Weights of a small transformer language model: width 64.
Each number is 200 + 20 x the weight over the matrix's rms, rounded and kept within 0 to 999. Layers, rows and columns count from 0.

# up: layer 11 MLP up, 128x64, rms 0.161, rows 61-95, columns 0-63
# down: layer 11 MLP down (transposed), 128x64, rms 0.138, rows 61-95, columns 0-63
# gate: layer 11 MLP gate, 128x64, rms 0.18, rows 62-96, columns 0-63
up61,196,215,141,223,196,217,199,191,199,180,189,204,185,180,180,192,196,197,185,154,193,232,212,151,193,183,153,221,150,193,234,190,194,201,190,189,192,194,195,181,153,209,232,171,219,194,189,195,218,215,225,223,176,166,196,205,205,205,198,224,204,194,213,208
down61,198,179,196,195,214,217,148,194,197,210,204,213,179,185,194,191,186,201,188,185,208,169,223,169,214,192,203,185,233,186,228,231,211,190,163,190,186,198,186,208,221,238,220,202,189,216,217,156,215,168,153,174,172,224,213,186,189,195,198,210,167,221,225,213
gate62,182,217,174,226,221,194,213,214,226,177,225,226,227,191,186,219,184,234,195,181,189,246,208,183,220,260,188,238,185,183,272,217,210,230,226,211,226,220,199,191,222,244,225,187,185,228,183,221,194,236,215,220,220,208,182,209,205,151,181,184,225,221,211,210
up62,196,227,201,204,255,232,192,166,223,201,203,159,163,232,197,203,215,207,186,178,205,169,216,220,161,208,240,160,226,223,189,202,161,203,206,228,188,187,210,183,196,217,227,216,212,196,228,201,210,189,232,178,230,190,250,195,200,234,216,201,181,139,204,213
down62,189,212,154,228,195,200,206,242,189,222,207,174,268,179,203,200,210,184,158,215,210,235,200,162,217,226,184,186,173,133,236,195,239,192,196,164,219,185,202,200,215,190,167,198,198,168,188,188,180,204,206,206,217,205,186,207,216,199,208,205,206,198,204,184
gate63,201,161,185,198,175,181,203,193,225,187,190,191,186,204,222,213,193,172,192,210,158,219,159,193,217,213,181,198,227,213,195,179,189,207,225,165,239,202,192,198,189,225,207,213,151,221,187,175,206,213,205,197,194,184,176,233,185,222,152,187,186,192,204,190
up63,168,186,220,181,180,208,179,199,206,204,204,186,213,201,203,205,212,213,195,206,178,233,194,201,227,209,158,191,211,194,194,190,214,205,180,175,253,197,199,188,159,205,167,224,203,214,196,199,215,200,219,214,214,202,197,199,198,198,195,214,168,217,208,197
down63,177,216,175,215,163,180,194,206,162,206,209,198,227,235,180,175,192,191,181,188,195,185,235,207,173,179,198,198,220,157,199,191,186,219,212,171,220,229,179,195,212,207,234,206,226,193,205,187,205,184,217,199,180,186,191,189,228,203,220,189,187,194,193,192
gate64,235,162,206,197,200,161,221,168,221,202,200,227,208,207,174,185,204,199,203,177,187,215,220,187,224,248,211,180,178,204,229,191,217,237,203,182,206,181,199,220,230,224,214,181,184,213,184,217,156,201,213,206,223,196,200,168,213,190,176,205,227,213,179,192
up64,268,163,208,133,204,199,197,192,226,143,202,187,207,177,188,200,196,176,205,194,178,185,188,210,160,212,171,172,219,197,220,200,216,226,216,166,199,185,161,220,193,197,241,219,184,201,202,197,212,220,188,218,183,220,209,220,188,218,172,222,193,212,214,164
down64,198,176,171,211,210,231,205,202,202,201,185,166,237,242,214,214,180,219,153,184,179,230,183,190,204,226,199,214,173,213,190,203,207,210,209,165,229,195,229,189,196,205,182,179,188,175,217,225,196,199,203,219,162,161,173,201,239,174,159,196,206,178,217,187
gate65,184,162,163,193,221,159,191,203,203,197,192,199,151,224,187,204,202,222,201,210,190,216,172,174,212,203,172,219,203,205,199,147,188,245,211,221,203,189,208,175,215,186,213,201,210,221,224,150,174,207,183,211,197,203,168,211,140,169,135,196,203,237,204,233
up65,178,122,180,159,195,182,185,184,215,220,197,193,226,203,227,236,190,232,225,193,195,203,169,178,213,195,192,198,190,226,188,168,210,194,208,207,199,184,189,174,198,160,175,203,196,227,204,204,173,208,236,203,173,187,185,187,175,190,194,215,163,209,151,223
down65,194,200,197,185,181,181,188,207,200,272,186,191,247,179,192,151,193,211,199,226,204,205,208,192,177,180,183,174,253,192,211,171,193,180,198,210,203,248,156,189,214,154,187,222,195,204,185,199,184,205,184,175,229,189,179,204,168,197,237,213,221,203,185,198
gate66,214,183,193,205,189,186,208,202,248,221,225,200,144,205,178,220,209,220,146,194,189,240,206,219,217,223,181,172,176,185,201,173,169,236,188,211,217,170,209,201,249,235,191,218,199,153,218,198,218,249,181,197,242,236,209,250,196,208,184,175,206,223,202,237
up66,228,215,203,201,182,171,194,182,189,209,179,192,167,176,176,191,206,187,149,187,176,212,196,215,192,160,186,195,211,201,159,178,192,209,202,192,220,234,213,175,189,212,181,204,235,182,210,228,199,210,187,202,219,207,224,184,183,177,216,227,176,227,207,187
down66,166,193,197,172,197,165,183,243,215,224,240,247,167,171,198,192,220,191,165,183,183,202,224,190,201,174,203,216,192,211,210,209,236,203,193,182,190,187,158,187,207,211,192,180,213,229,214,200,221,180,190,207,213,204,223,230,187,217,176,210,223,219,192,173
gate67,172,196,183,180,193,180,174,219,189,206,208,234,190,197,199,194,188,208,201,182,208,201,183,167,210,223,199,223,237,190,230,180,203,208,206,212,192,190,184,181,185,209,226,190,245,203,211,190,158,194,196,219,175,162,210,221,184,196,183,196,207,191,183,195
up67,204,183,224,177,195,215,208,184,207,205,199,215,193,205,228,205,203,179,206,219,216,195,180,229,192,206,220,178,243,186,189,181,194,203,186,165,184,188,171,231,190,203,195,176,219,169,192,185,215,175,217,176,195,196,254,177,172,189,225,213,199,207,211,191
down67,234,163,189,214,200,203,184,218,215,199,202,201,236,208,212,196,193,232,208,212,167,227,179,194,187,184,227,201,206,192,191,214,205,198,202,204,190,225,226,217,216,220,228,204,206,225,185,249,161,202,208,216,197,229,239,191,197,196,218,199,195,221,192,188
gate68,181,219,185,181,196,175,181,193,175,209,217,208,201,218,172,197,165,211,165,203,164,238,210,178,163,206,209,175,166,185,199,188,203,199,172,185,206,227,218,168,191,214,199,193,182,206,185,206,218,219,207,176,202,161,199,203,160,189,206,202,199,195,245,223
up68,181,172,191,214,201,175,183,212,188,197,191,209,183,226,176,197,208,188,212,166,183,191,240,189,181,232,202,195,204,171,211,213,203,208,210,185,222,253,226,229,192,202,177,200,187,215,181,221,199,177,196,196,151,216,170,172,172,193,179,200,209,198,204,163
down68,243,199,195,214,224,194,234,232,216,227,226,200,230,193,198,175,199,201,176,169,193,226,238,208,237,185,172,193,186,171,181,198,179,170,204,208,211,220,196,197,174,216,197,211,221,186,186,237,198,216,198,195,193,178,169,190,224,211,185,195,183,202,229,195
gate69,204,180,177,172,190,193,230,210,203,189,208,193,212,205,199,219,160,197,185,173,224,222,213,185,209,220,203,171,210,199,199,193,210,201,190,199,229,211,193,208,220,186,185,245,160,193,194,201,171,210,222,213,258,176,212,198,190,195,185,218,208,181,200,178
up69,206,229,196,198,190,190,224,170,206,192,221,192,208,197,215,183,194,185,175,156,198,229,243,193,203,212,230,168,203,188,204,190,181,196,221,237,231,225,178,203,206,209,211,176,202,177,190,216,223,175,219,193,195,156,180,192,158,215,195,187,195,205,181,187
down69,186,187,189,229,245,205,201,200,168,187,214,194,186,153,214,205,205,221,223,201,162,206,193,192,198,235,184,225,208,188,221,219,216,191,204,184,154,209,237,204,176,204,188,232,186,171,196,215,173,207,188,212,225,217,191,207,197,209,212,207,167,202,202,191
gate70,180,178,226,178,164,196,230,170,236,189,192,198,175,222,206,178,191,225,175,200,200,222,211,227,190,199,210,219,213,208,205,226,188,202,189,187,196,182,185,179,211,238,188,215,173,175,200,196,185,205,194,205,231,190,215,203,168,211,181,188,186,209,202,241
up70,218,208,217,203,202,220,175,209,220,195,196,199,197,183,200,162,224,209,175,200,173,191,203,202,204,209,171,211,248,201,193,202,220,191,201,199,185,213,193,198,199,211,192,152,194,168,204,179,159,211,179,220,238,200,226,169,187,198,211,192,167,177,183,230
down70,190,216,205,226,201,188,185,181,207,190,209,184,182,216,186,199,237,185,196,215,213,188,184,187,191,188,173,206,194,210,153,197,229,222,152,187,234,206,251,201,197,202,190,193,213,176,189,176,201,219,181,222,184,204,224,191,202,199,173,209,196,223,172,193
gate71,202,213,195,210,233,201,188,204,232,200,220,191,187,200,203,207,207,196,200,162,203,165,205,202,192,231,183,195,243,164,208,218,171,195,190,199,185,235,173,223,200,230,192,187,214,202,178,189,202,210,196,162,244,200,203,176,225,200,189,228,224,191,194,187
up71,189,222,206,151,246,216,190,225,197,243,229,202,205,223,219,184,216,193,198,212,195,215,206,177,197,201,195,231,192,204,189,196,157,195,201,198,187,236,198,206,161,180,224,225,234,184,189,224,182,198,202,192,184,185,203,225,188,195,217,190,184,203,208,204
down71,213,169,191,172,171,206,186,181,189,186,180,170,205,198,199,196,171,160,210,192,189,220,188,204,224,194,218,166,192,205,206,212,188,179,181,207,147,203,193,204,194,195,220,211,198,195,193,197,226,178,206,195,217,241,200,224,188,212,192,203,156,221,205,168
gate72,188,159,172,200,175,209,233,159,208,181,208,200,211,192,227,189,203,196,195,190,207,199,192,178,199,218,152,185,231,215,230,158,206,200,222,227,231,198,173,200,189,218,188,214,173,228,197,181,229,212,198,202,230,221,216,193,183,185,184,166,228,186,169,233
up72,174,175,203,205,218,213,174,191,213,224,172,180,221,178,216,133,223,235,225,194,203,187,224,198,204,216,224,231,194,201,180,214,169,215,254,201,210,197,190,158,210,198,161,222,176,196,199,163,163,202,213,211,200,204,187,181,206,222,198,194,223,214,193,178
down72,174,196,211,184,213,217,226,210,193,217,202,195,221,231,204,165,224,189,219,189,216,191,214,177,221,186,203,199,228,222,206,147,224,167,187,200,250,196,202,226,232,181,177,198,183,192,191,238,195,212,220,188,219,203,213,208,187,201,184,202,229,217,221,217
gate73,200,202,194,206,195,215,224,181,200,195,213,227,202,171,170,220,228,166,210,198,176,182,228,222,198,192,181,194,198,185,251,186,176,198,195,183,208,208,171,217,208,213,188,222,201,210,232,183,173,170,171,196,216,206,184,201,202,227,187,199,196,236,164,192
up73,214,197,188,210,191,190,221,202,213,192,216,190,187,160,207,194,198,231,176,237,197,216,174,177,216,209,203,208,211,215,171,214,204,229,161,181,181,177,212,185,218,191,195,209,225,143,182,208,176,177,209,239,191,210,200,234,187,174,190,219,193,197,189,187
down73,211,191,187,193,202,211,200,227,212,222,198,199,198,221,224,206,171,207,198,242,212,214,226,248,214,181,209,203,189,176,197,208,194,235,216,211,236,183,198,212,222,196,204,209,228,225,201,200,238,208,209,185,201,251,237,225,166,202,211,187,190,209,197,173
gate74,183,167,222,201,233,206,208,161,209,179,205,221,219,224,248,201,189,207,213,177,214,179,213,188,204,252,225,178,163,172,208,191,180,191,212,219,243,186,213,182,202,195,203,217,193,202,192,190,251,198,182,168,210,176,188,200,199,200,190,205,214,187,205,167
up74,169,166,207,184,214,185,211,189,190,171,187,195,225,196,183,191,181,212,188,193,198,190,190,196,229,187,208,186,185,230,153,219,176,218,221,210,204,204,202,193,180,203,167,198,183,197,147,212,205,179,253,244,221,201,215,199,186,154,191,196,187,193,187,187
down74,222,179,171,170,193,214,187,206,209,183,208,195,214,178,177,200,191,228,201,199,199,193,207,237,203,206,204,230,219,186,193,186,233,190,229,199,209,160,233,213,199,201,180,190,196,217,220,209,194,225,183,267,178,234,204,185,184,181,194,227,170,159,209,207
gate75,209,183,181,162,220,188,190,177,219,174,248,221,196,224,229,174,180,201,172,186,149,166,205,197,219,244,188,193,214,171,182,208,209,188,212,212,198,174,161,206,245,208,176,219,204,188,212,157,192,199,225,167,222,157,211,210,213,225,148,221,214,179,188,169
up75,194,188,222,175,233,176,181,192,182,201,211,200,241,223,184,218,207,200,185,209,217,243,165,197,227,183,181,194,215,187,205,214,213,204,202,173,197,196,198,209,181,199,212,154,197,183,176,186,226,221,196,180,208,171,230,217,209,216,212,206,170,205,162,168
down75,219,174,218,190,171,206,203,203,204,179,145,193,200,213,190,152,190,199,202,252,212,210,197,200,180,212,199,201,203,204,236,221,209,203,229,199,189,199,183,207,203,186,195,201,193,180,184,163,178,222,200,211,176,208,214,218,253,211,233,177,187,222,217,209
gate76,206,171,232,156,202,176,230,180,203,186,163,244,203,217,188,178,165,212,176,186,195,221,183,196,180,213,208,192,213,203,219,216,172,207,220,194,204,194,216,168,171,182,219,191,170,191,230,171,184,218,196,239,230,198,177,238,175,171,196,223,195,223,216,222
up76,196,204,223,215,181,215,163,178,206,224,164,212,228,203,165,195,243,234,199,210,186,200,199,199,233,212,224,194,202,225,198,179,209,196,219,238,168,204,227,191,192,221,189,225,171,174,180,228,249,223,189,212,175,184,198,186,210,168,180,194,200,212,189,217
down76,199,205,204,190,176,202,232,227,210,228,203,178,199,186,213,182,189,221,205,204,206,182,204,187,215,217,178,188,203,210,219,198,255,214,205,241,199,224,234,190,181,185,180,230,195,198,187,174,228,190,178,186,158,189,220,214,189,163,192,216,213,227,226,148
gate77,160,201,199,199,238,202,195,188,179,178,182,217,217,184,194,176,178,204,150,207,161,220,228,190,203,205,225,209,185,184,206,185,183,211,211,177,224,207,200,208,212,200,196,194,204,205,209,197,179,243,228,189,201,183,190,214,187,183,193,206,208,227,222,170
up77,191,190,225,236,184,215,223,202,201,231,209,185,221,181,222,206,185,203,190,211,221,228,208,174,200,178,230,227,175,197,202,193,215,198,190,224,215,183,150,179,215,194,162,214,176,198,186,193,236,217,200,183,243,236,184,203,209,200,201,149,199,204,200,234
down77,177,174,181,210,215,201,197,214,177,191,225,201,180,195,184,143,200,215,226,201,195,203,198,228,190,190,160,194,219,201,178,211,232,213,215,193,201,191,203,220,205,203,214,200,231,217,177,156,212,207,198,225,205,180,239,173,181,172,173,219,209,218,232,196
gate78,183,219,174,204,207,191,213,189,212,225,189,190,174,230,213,247,190,192,200,187,197,197,183,226,196,191,177,221,198,182,231,196,203,231,178,221,219,208,216,217,185,261,223,221,216,199,223,204,197,194,161,227,253,215,206,205,195,224,201,197,193,232,200,253
up78,198,208,203,184,203,185,158,193,183,218,217,193,203,186,235,198,168,181,193,186,204,203,221,220,210,165,196,224,205,200,241,199,247,199,221,190,173,216,211,232,174,186,212,200,186,202,187,200,210,189,212,168,224,179,224,207,223,241,188,244,204,209,198,209
down78,177,235,217,189,203,230,204,186,181,221,201,189,169,201,188,188,226,170,223,198,210,179,234,223,188,182,201,175,235,226,209,207,173,188,208,191,203,177,181,204,180,165,190,203,232,164,200,164,211,199,183,233,223,181,183,173,208,195,167,224,176,210,207,247
gate79,227,205,193,184,193,193,191,160,224,204,160,237,192,216,188,190,197,210,171,205,194,209,180,178,163,192,208,195,168,182,201,198,209,198,187,194,170,180,213,200,172,204,211,206,196,182,193,183,180,211,214,233,181,226,224,183,180,214,173,218,217,171,202,201
up79,171,163,230,217,193,195,192,174,200,185,199,246,179,182,179,191,180,212,206,195,229,208,175,195,208,192,227,185,177,209,205,197,222,204,225,240,222,179,221,183,234,176,206,182,173,200,206,162,208,217,189,188,207,215,215,195,198,207,198,188,186,203,201,205
down79,193,196,173,191,195,218,224,182,201,194,190,207,185,184,201,182,190,201,179,180,165,208,213,213,194,190,216,204,196,195,207,183,196,189,199,193,183,194,221,212,163,225,176,194,224,169,156,160,190,215,194,212,216,206,235,194,204,244,195,217,170,213,163,185
gate80,214,203,232,213,208,195,193,206,192,186,194,214,195,210,213,210,190,173,208,211,200,196,199,200,152,196,170,232,193,211,192,231,198,197,187,209,194,206,202,199,158,221,187,190,224,207,229,187,212,184,206,180,178,198,202,186,183,195,189,189,179,209,199,201
up80,197,214,217,208,207,220,202,231,236,179,237,228,195,203,235,217,243,207,211,202,200,179,191,222,222,203,231,188,233,218,162,187,205,205,179,194,179,194,191,203,198,186,203,230,211,212,241,212,193,223,208,208,181,189,200,204,201,167,188,181,216,211,205,215
down80,212,190,198,213,220,191,188,227,206,185,178,213,213,183,190,200,230,204,183,199,208,200,190,211,182,165,183,221,206,171,202,223,222,191,236,223,195,202,232,216,188,230,161,194,219,224,181,219,198,209,236,221,209,192,201,198,186,197,225,216,177,205,219,186
gate81,172,178,212,209,220,217,213,219,212,234,239,205,176,184,161,199,191,201,194,192,187,234,185,190,200,220,178,205,218,183,190,146,194,209,214,188,195,180,220,207,190,206,189,196,182,163,186,213,240,212,218,205,190,216,165,181,189,224,181,153,225,190,210,241
up81,215,186,184,238,198,239,215,207,162,220,183,230,202,220,225,198,225,182,199,200,219,171,203,181,181,177,201,202,198,181,190,254,211,189,209,196,177,204,218,213,189,175,203,198,201,205,202,180,194,191,204,211,214,238,201,199,207,242,201,176,173,181,211,200
down81,216,206,217,191,206,213,192,175,213,172,159,217,188,200,196,201,184,224,178,217,214,198,169,198,223,212,219,212,190,247,214,212,227,187,212,190,189,234,218,234,198,181,223,207,204,173,206,200,218,185,202,174,207,185,209,207,196,196,175,244,222,189,243,184
gate82,204,207,205,231,203,166,220,176,219,176,194,216,145,204,230,202,209,239,209,210,201,207,197,212,192,203,200,174,238,189,219,190,213,205,221,179,269,182,167,229,208,188,217,249,130,208,218,180,198,195,203,175,231,165,189,227,191,168,185,190,221,224,204,185
up82,191,209,185,177,193,219,215,207,176,190,190,178,205,202,205,222,196,179,191,195,209,217,210,213,191,165,242,193,202,230,183,207,182,192,212,204,175,186,218,160,223,211,208,194,217,189,206,176,183,199,166,202,188,234,227,202,219,215,233,151,197,196,191,220
down82,167,196,209,200,214,186,213,193,218,204,234,178,206,192,188,190,217,204,197,189,236,208,209,172,232,211,163,195,201,155,216,200,230,184,220,184,216,174,188,190,251,177,166,164,191,242,196,232,207,203,200,205,208,188,182,187,187,193,176,197,232,203,203,173
gate83,218,194,218,222,221,192,215,201,212,208,218,204,198,214,193,211,167,236,226,166,188,156,189,190,230,211,198,189,186,211,178,203,195,211,208,224,220,157,202,200,233,168,192,198,206,221,214,198,218,240,194,211,222,175,182,174,229,158,192,165,213,211,200,207
up83,231,261,213,225,210,213,174,175,187,220,179,227,205,239,223,199,171,173,206,166,179,193,194,188,236,189,172,188,222,193,180,170,184,193,182,219,161,185,181,223,192,188,205,192,203,210,203,206,200,240,194,196,192,219,206,164,201,207,212,194,222,198,211,207
down83,166,181,165,191,213,173,216,231,212,217,186,187,212,192,221,207,213,166,213,198,178,201,195,198,180,193,210,240,204,184,192,230,180,230,236,233,183,216,158,205,179,170,159,191,215,182,209,214,168,186,202,208,170,202,220,199,184,212,206,196,194,207,190,200
gate84,196,183,174,188,218,151,177,172,181,183,182,199,185,184,221,251,203,234,168,167,198,213,178,204,170,204,175,187,208,206,207,204,213,213,215,207,196,209,227,231,205,181,220,228,157,220,222,179,216,208,225,200,217,193,185,208,158,183,194,197,243,202,205,215
up84,172,241,237,183,216,173,226,154,198,192,221,243,198,198,209,233,197,227,189,166,176,175,187,205,197,188,202,205,203,213,171,209,242,187,191,209,216,207,200,236,215,205,182,197,188,171,187,212,195,178,197,181,222,191,203,195,178,213,191,199,209,166,200,209
down84,173,213,190,196,180,213,196,196,203,226,206,212,161,178,165,220,195,170,178,196,192,217,194,168,224,215,215,198,222,197,215,217,180,205,162,201,170,208,174,185,194,177,189,208,254,182,159,218,177,229,183,190,178,190,199,201,204,216,225,194,185,183,183,199
gate85,189,206,207,184,195,207,182,213,197,215,208,193,218,188,202,207,194,234,214,194,193,181,209,194,188,208,170,198,214,228,210,223,210,243,216,180,199,200,216,181,206,189,223,212,202,214,215,210,194,179,192,204,210,204,240,192,199,187,217,192,163,235,221,215
up85,232,172,187,196,169,181,196,222,241,234,186,221,224,189,187,190,225,241,212,198,213,194,184,185,228,190,183,188,202,235,215,215,183,202,214,211,214,198,177,199,185,200,218,217,196,222,190,197,208,183,200,220,220,193,223,211,204,195,185,192,180,192,256,205
down85,222,205,199,203,195,236,195,222,197,207,189,200,199,218,190,212,167,205,170,194,190,208,200,179,186,221,173,231,199,201,164,215,177,233,200,215,161,203,208,196,188,202,199,230,240,182,198,187,208,187,200,188,211,208,201,214,201,190,196,203,136,194,211,195
gate86,209,183,154,184,196,171,195,217,209,168,205,186,210,216,199,172,188,203,188,177,182,228,235,195,180,188,178,207,186,210,231,159,200,213,222,148,188,211,183,201,197,196,278,184,190,214,220,199,172,219,230,184,215,190,165,222,177,162,183,176,230,227,198,202
up86,160,182,198,217,225,218,188,227,181,188,206,206,213,182,208,215,198,193,208,226,209,224,187,216,240,228,191,179,220,185,215,181,195,201,209,245,169,213,238,224,204,198,210,211,230,197,178,216,201,183,188,191,190,209,171,169,214,215,217,228,204,194,165,210
down86,199,196,225,201,243,216,196,209,200,161,195,186,172,198,216,191,208,228,195,212,209,196,192,195,210,209,195,215,209,232,212,134,226,196,218,205,166,170,211,221,192,195,217,182,213,222,213,219,206,237,194,183,217,195,186,222,210,205,195,211,216,194,208,182
gate87,170,217,173,192,208,189,218,201,177,196,189,187,170,195,209,205,184,232,187,194,203,243,197,155,188,202,212,208,220,190,198,213,185,187,218,162,235,198,206,206,203,219,191,233,187,213,216,192,198,211,204,172,212,196,208,203,222,165,205,212,212,215,206,190
up87,199,198,177,208,208,195,167,197,214,208,204,216,223,234,232,208,164,222,203,202,182,201,197,230,199,224,214,170,236,195,215,218,243,202,204,183,193,186,221,189,208,209,198,208,192,215,167,210,225,175,229,209,185,181,227,209,184,210,181,210,211,179,232,185
down87,195,199,213,186,190,200,228,179,193,215,197,209,215,223,210,210,191,214,214,182,218,218,191,196,215,209,213,182,199,188,233,217,188,215,204,195,231,180,186,189,220,178,208,211,175,164,257,224,223,186,191,195,191,187,162,174,227,201,225,189,187,202,166,200
gate88,215,198,201,193,223,188,209,190,207,151,165,189,219,241,187,196,221,204,178,197,182,229,170,178,202,199,174,205,182,190,201,210,190,198,220,206,192,189,192,214,208,184,198,216,198,202,198,186,199,191,176,218,214,214,185,194,169,200,190,187,208,211,211,209
up88,158,230,187,202,182,224,174,211,200,193,197,166,205,193,214,182,238,194,234,211,211,215,206,228,217,157,219,232,208,241,180,201,227,172,177,202,194,227,216,223,185,196,172,208,209,222,185,227,253,163,199,201,163,233,225,188,199,181,254,216,169,174,200,175
down88,159,236,213,184,186,183,194,206,176,176,240,174,194,180,225,183,210,194,210,203,221,202,223,259,203,187,225,189,186,237,212,199,235,214,196,208,165,220,178,209,179,173,160,175,179,214,179,253,190,176,219,161,194,202,201,197,210,172,262,204,201,181,178,168
gate89,202,191,207,188,184,212,209,157,203,196,191,190,194,211,203,181,160,237,190,196,178,191,226,191,212,201,182,194,193,226,228,176,205,231,235,202,211,210,174,207,206,220,175,225,195,195,207,204,235,198,215,217,189,159,186,198,219,200,187,175,205,181,170,187
up89,211,207,193,190,177,189,236,223,210,178,225,205,174,182,207,212,220,234,181,208,235,174,206,211,224,227,207,179,176,185,192,195,237,232,185,214,210,202,215,236,202,195,156,199,172,194,182,190,185,170,179,183,194,204,218,188,164,226,201,241,215,186,193,170
down89,201,213,195,212,217,230,192,212,190,202,218,213,222,184,210,173,191,251,213,191,194,178,236,190,214,213,228,232,164,245,209,212,185,227,239,193,224,211,184,205,195,214,216,174,182,195,170,217,216,228,207,181,192,208,201,235,185,215,160,194,201,194,201,183
gate90,189,151,195,190,205,194,184,212,203,226,189,209,190,217,194,253,181,205,162,172,186,211,190,238,254,196,180,247,179,203,195,203,203,232,235,195,221,187,210,206,187,202,201,208,202,182,230,190,268,198,208,198,212,235,209,229,138,195,187,173,205,209,200,218
up90,210,191,202,194,181,216,201,197,235,186,234,204,201,191,204,189,198,208,208,222,193,188,188,171,173,194,196,160,233,203,174,159,191,171,189,237,177,188,196,200,240,207,199,204,176,173,222,213,216,234,201,182,188,177,177,245,195,217,193,177,234,211,219,176
down90,209,233,212,180,201,183,196,156,226,155,187,202,223,173,207,243,212,233,222,178,167,197,233,224,197,189,190,203,162,219,194,215,174,214,202,210,175,216,214,193,165,216,210,194,220,174,187,207,180,223,183,183,191,206,192,221,175,195,191,195,195,185,184,220
gate91,218,208,203,192,196,203,194,212,227,166,192,211,188,178,226,200,201,204,205,210,197,190,199,227,240,200,210,170,212,219,198,190,196,210,192,218,208,160,215,182,201,182,210,203,204,190,200,160,210,213,229,203,232,200,211,184,229,199,200,182,244,204,193,238
up91,211,176,178,231,213,247,193,214,210,223,205,210,206,203,197,200,247,194,230,177,182,195,185,202,243,215,200,194,208,170,214,213,212,210,215,223,220,233,167,209,229,185,184,208,214,166,210,223,186,207,169,204,187,205,181,201,176,213,208,228,187,211,155,194
down91,201,243,226,190,217,195,188,210,206,211,212,190,214,212,215,193,230,183,183,180,252,210,242,194,192,226,208,186,191,246,202,173,204,187,219,215,204,195,225,163,206,180,198,199,191,222,191,177,186,199,202,179,206,191,170,195,240,197,146,197,218,206,217,212
gate92,234,197,200,204,214,232,191,186,190,184,196,197,197,179,229,217,214,212,193,201,200,161,211,172,194,202,197,198,202,201,208,212,193,226,223,204,196,197,218,212,203,221,191,179,206,155,205,197,197,198,184,185,215,193,162,150,188,201,209,177,214,206,202,176
up92,187,168,178,182,209,201,200,220,190,163,186,193,209,192,179,204,200,246,215,217,205,185,162,197,217,199,180,189,212,205,181,194,213,187,210,171,198,222,236,206,233,199,181,214,186,218,226,202,174,215,196,228,172,183,205,238,191,196,212,205,216,191,232,217
down92,225,179,178,196,231,198,203,156,215,184,184,215,180,177,191,188,202,197,220,217,193,207,209,199,203,168,227,169,200,203,199,203,189,217,227,238,175,164,196,220,206,208,187,195,194,168,204,212,220,198,206,192,217,176,201,176,217,184,210,173,168,185,226,181
gate93,198,172,201,190,215,219,178,205,189,155,192,229,209,197,171,200,192,209,189,206,207,200,186,187,192,193,175,186,228,220,229,213,160,225,209,227,220,198,251,216,225,180,219,219,188,205,199,189,170,230,191,186,218,207,212,195,186,179,203,209,207,186,246,203
up93,177,219,208,171,187,186,218,226,219,201,200,190,178,201,247,196,197,212,214,212,201,215,234,253,175,194,179,236,197,191,211,210,231,188,208,164,190,220,175,203,166,200,209,192,186,239,199,191,182,223,215,200,190,211,200,204,219,169,227,203,184,199,225,203
down93,189,237,177,203,178,222,194,220,176,208,222,183,222,205,227,214,202,186,165,201,198,224,223,213,204,213,209,195,185,169,230,213,184,181,183,220,212,200,249,198,200,177,200,238,201,180,195,218,185,215,189,185,175,204,178,214,177,187,246,186,209,200,165,211
gate94,181,166,188,213,214,216,224,195,180,200,169,200,199,214,211,182,199,252,207,178,203,234,160,193,228,248,181,181,212,152,227,211,196,238,204,159,178,219,175,224,212,193,176,195,205,177,200,171,236,214,168,204,194,215,177,215,200,208,191,217,240,227,176,207
up94,177,174,232,210,204,214,212,182,159,185,166,182,211,204,212,156,206,208,210,198,212,189,183,221,192,192,212,207,239,187,193,242,218,201,198,176,162,210,186,236,213,192,179,188,198,177,203,188,218,204,171,204,190,186,252,186,204,201,217,214,201,217,190,194
down94,243,191,234,203,191,183,199,197,180,199,196,183,206,173,172,185,223,235,193,186,196,237,181,188,188,192,239,219,187,195,191,215,215,177,180,163,194,171,209,188,184,208,183,194,217,187,198,247,203,182,227,225,227,208,224,193,214,211,227,211,240,197,185,197
gate95,191,215,197,213,197,192,218,202,200,182,187,216,192,180,178,168,172,172,223,187,201,179,204,227,205,204,188,172,203,188,214,189,200,196,225,235,216,192,211,206,216,200,201,166,211,160,208,207,191,215,205,195,187,222,196,184,150,234,203,216,216,205,204,204
up95,206,192,180,221,187,189,164,216,210,159,209,174,203,214,204,225,179,218,206,223,228,196,199,187,207,212,190,180,195,223,215,188,201,210,194,187,169,257,193,214,207,185,188,220,206,199,178,227,194,182,159,204,214,235,195,200,208,203,214,194,177,184,217,202
down95,214,213,202,220,185,197,188,194,205,218,199,205,228,200,219,167,219,196,204,183,191,169,179,181,157,191,189,201,211,192,189,187,214,193,178,211,213,214,206,218,183,175,201,204,215,178,195,165,199,195,208,203,201,176,211,190,174,242,207,205,186,191,253,189
gate96,210,214,184,208,198,217,220,185,227,190,227,210,185,201,185,201,207,182,213,213,189,165,198,224,191,217,218,200,180,179,188,179,207,247,190,200,206,194,197,232,198,214,224,199,189,181,184,209,191,168,196,198,212,206,235,226,188,212,199,182,200,185,212,170